config.toml
n_layer = 15
d_model = 96
n_head = 2
n_kv_head = 2
head_dim = 32
d_mlp = 576
vocab_size = 4010
activation = "gelu"
norm = "layernorm"
norm_place = "pre"
norm_eps = 1e-06
positions = "rope"
rope_base = 10000.0
rope_fraction = 1.0
qk_norm = false
attn_scale = 0.177
bias = "none"
tie_embeddings = false
parallel_block = false
init = "trunc"
init_std_qkv = 0.125
init_std_o = 0.0279
init_std_up = 0.125
init_std_down = 0.00931
optimizer = "soap_variant"
lr = 0.00484
lr_mult_o = 1.41
beta1 = 0.95
beta2 = 0.95
lr_head = 0.0112
grad_clip = 1.0
warmup_steps = 200
schedule = "wsd"
decay_fraction = 0.765
decay_shape = "linear"
final_lr_fraction = 0.0
batch_tokens = [16384, 32768, 65536]
seq_len = 1024
doc_mask = true
train_tokens = 92520000
steps = 2961
dataset = "wikipedia_en"
Each number is 500 + 40 x the weight over its row's rms, rounded and kept within 0 to 999. Layers, rows and columns count from 0. Numbers have three digits each. The size before them is the row's rms in percent of the matrix's.

# layer 5 attention key, 64x96, rms 0.14, rows 0-63, columns 0-31
076:511539500402494511512461475514472447514549432539549433537581570442514482365509469450514520484483
116:507474510501415499552558475507507506536510462569566495492539468489466442526429510569512550454570
086:516490487466461537520477470465498459548492438475539559469479552461450527475507491512543525429439
094:531505470433489473468565506544452489508434487470467451503602524526548516404523520481457510496511
106:571509517578526473510449478454481442496480558469525400533516498518472508587532519509508493504388
099:448465493503538527530522504492495533500565550509516490513470527438472541498536540505515489416509
096:555543568494523439538497500508526564562404500469574420533519481525518489471530616484525466570503
099:558528490447497577585467485559486451507475484558496491471495527474559481513470442480457526491590
090:493561497485482460550547457540461483505542480457519503489527501474527492487530464525535491470553
097:545426489490498434473532505486564463468488505580462565458504473472438518495515468469532429502451
093:507467484444547511454522469463455483459619499452499498468534464497451494456482507480497476456562
079:480539542538535504499491507517532518441504486540528448489467527495553550509470448485531526519474
082:491464451479534527520461586476470525533524521507460419474512524473474485539520458494515454506501
097:496509490590506484475499479515588515560494533458489507488523490441526471535520501437543459530488
087:470451426522462515495621519534471510470548491409534463441474510519450539484498515557461517497502
090:516437543457493516442451441467488466522549523526486512549558450504474450485501540462495513475497
100:551500559538490479469415485494556514524483548506483432478578560493557488493439488548483503564451
101:503463467458547469496530489558412515453508451476518478509538458509393498519454483497511547482491
096:491469483451487478474461463485552532513582547428471532493492516592473478517473556542484518442469
098:516471486482458468539506471510519466482513508567494483516500569481463496470478489542462505516515
085:483478530577576553523503543513494538472570460505470546443507488493475521500529554523518535522500
114:507488510548513461491524440478561614443537562451476461515488439486490511513527470490559445532492
094:529484514540527407553556464463565592521518432490446502483470515510539450520484538392483441538510
098:497526522522488546523553601516490463478546444567501512528487461484454452491510527498485510554557
100:550424500559464577538506509507509528541579503498526532471527509524498495441494499561529508491639
098:503473488488444491490570488511532466470483446501480555467460485477449478477454455551561508485445
101:531527484495525418530539539424524534473566581479481461603478505566564485507493534455532456551465
091:473541404522549499519474521516493503558432487451479497537464508583500479456487495471569472500524
089:514434484451602441557505458489473530463512375521484494501482544489436555548526510486596528493528
098:504484524585430484535576442507483484455481588494480562502461470447437533444536498479515488487450
105:518589522496412506586567451478477489514470478561555564480545441509564520451483498550540513453543
096:500503420470526480555514558515476480492514514443553520492514511545483531495535516480520478439537
079:486491481506496507484626542508465523537556544445529509461555476489455557552488477560475530548465
090:543480511511489541442478464527520477555506489457498476509505469452516522527460505518470495522476
075:501476441495474527454550549556444507583478553495511448504487494493443560504443511542520467498516
073:611458524540465546448450502566565511502463475481511518486476479466487535559504510547545506517500
080:479522501497556544514452399507484527505568480506518541498552521449517508458487500494502540508524
079:561531521543455484488537430548482536493492497481526475490474454525470490445584539472464538503511
094:518436505473538513573491557550469543433482524471429519495393585455464503523449444518516476470519
081:422563519509535490440556457527465547525528514510482534470556483477488426527519509520512487527525
084:529472469527539547478460504585511491467481481578455536524490494531475548474454453574479457476477
091:596447530414568476435468491554486479441442461551493501438517512443551501446533497574452500475521
099:425584556479505466507502501485468489506535519476523456512454398487500518556487472528554528579472
101:496468519495594539496410508480527533450517446500458464518510555468415458568462551559494490503482
107:485478478505425455505490456474501522509525469454501501500506472478511461451503503461515522469504
109:454459521461500456487468485502473569426525535434480528457473465456411447538450465533525468499459
111:544433475513509505437483505443471446524542549497569467491469543545497531530509516504477474586432
094:520567486520524483476445454489547462496480413588420534497469511478434495543408542557414484513476
121:548445553530519567571512513441526523508493529586443508563479494520513504474451535497553521497471
102:497465467477466497498506488500534523499489565593530463514539474533457488520488496448478524497487
113:478434508461585516516459547511496498511492468506565539568508533473494420536575515507507438471510
117:466435515502513521478540461477561523489506451447503555449511458466439519440579457455546513457434
135:491519444492515493499530450520415516506437404537517488524500511512496510496504534499520493492558
112:507446507478489510537526529447463513491573478517544505477501510500524517481518480502541511544432
109:512507494498440483435495542457520489519401545519572532546473513552460541495536588495523480472498
107:484496584504496429434495453477415520492471520507613445504460491470511496588552520503460542492450
136:516539524433489493512500451518451497470490466515546489494454489491490509479545462574522479504471
109:517572510481482484445449465468543495558521519505538537515464510488508448482467524495390549462492
113:475447531489519531493476510500424522473447492508496522531574486510430495542450529475402514459536
125:474447543514519419490468459508506471535493447527526451534562437581567527483415554500551522507510
098:473572507456496480566484533451538483587443555432566522448518471497530509518516470507559543513518
112:539435543495486523457557489403542485542580485499543526485462534421512514463501461483540489442409
121:531501473495451458487468501550581449590450486546468462560515586545519469492455559496475472540559
110:486478529518462539513562471443520479455525542496553513516529552463500467503505486560514513531433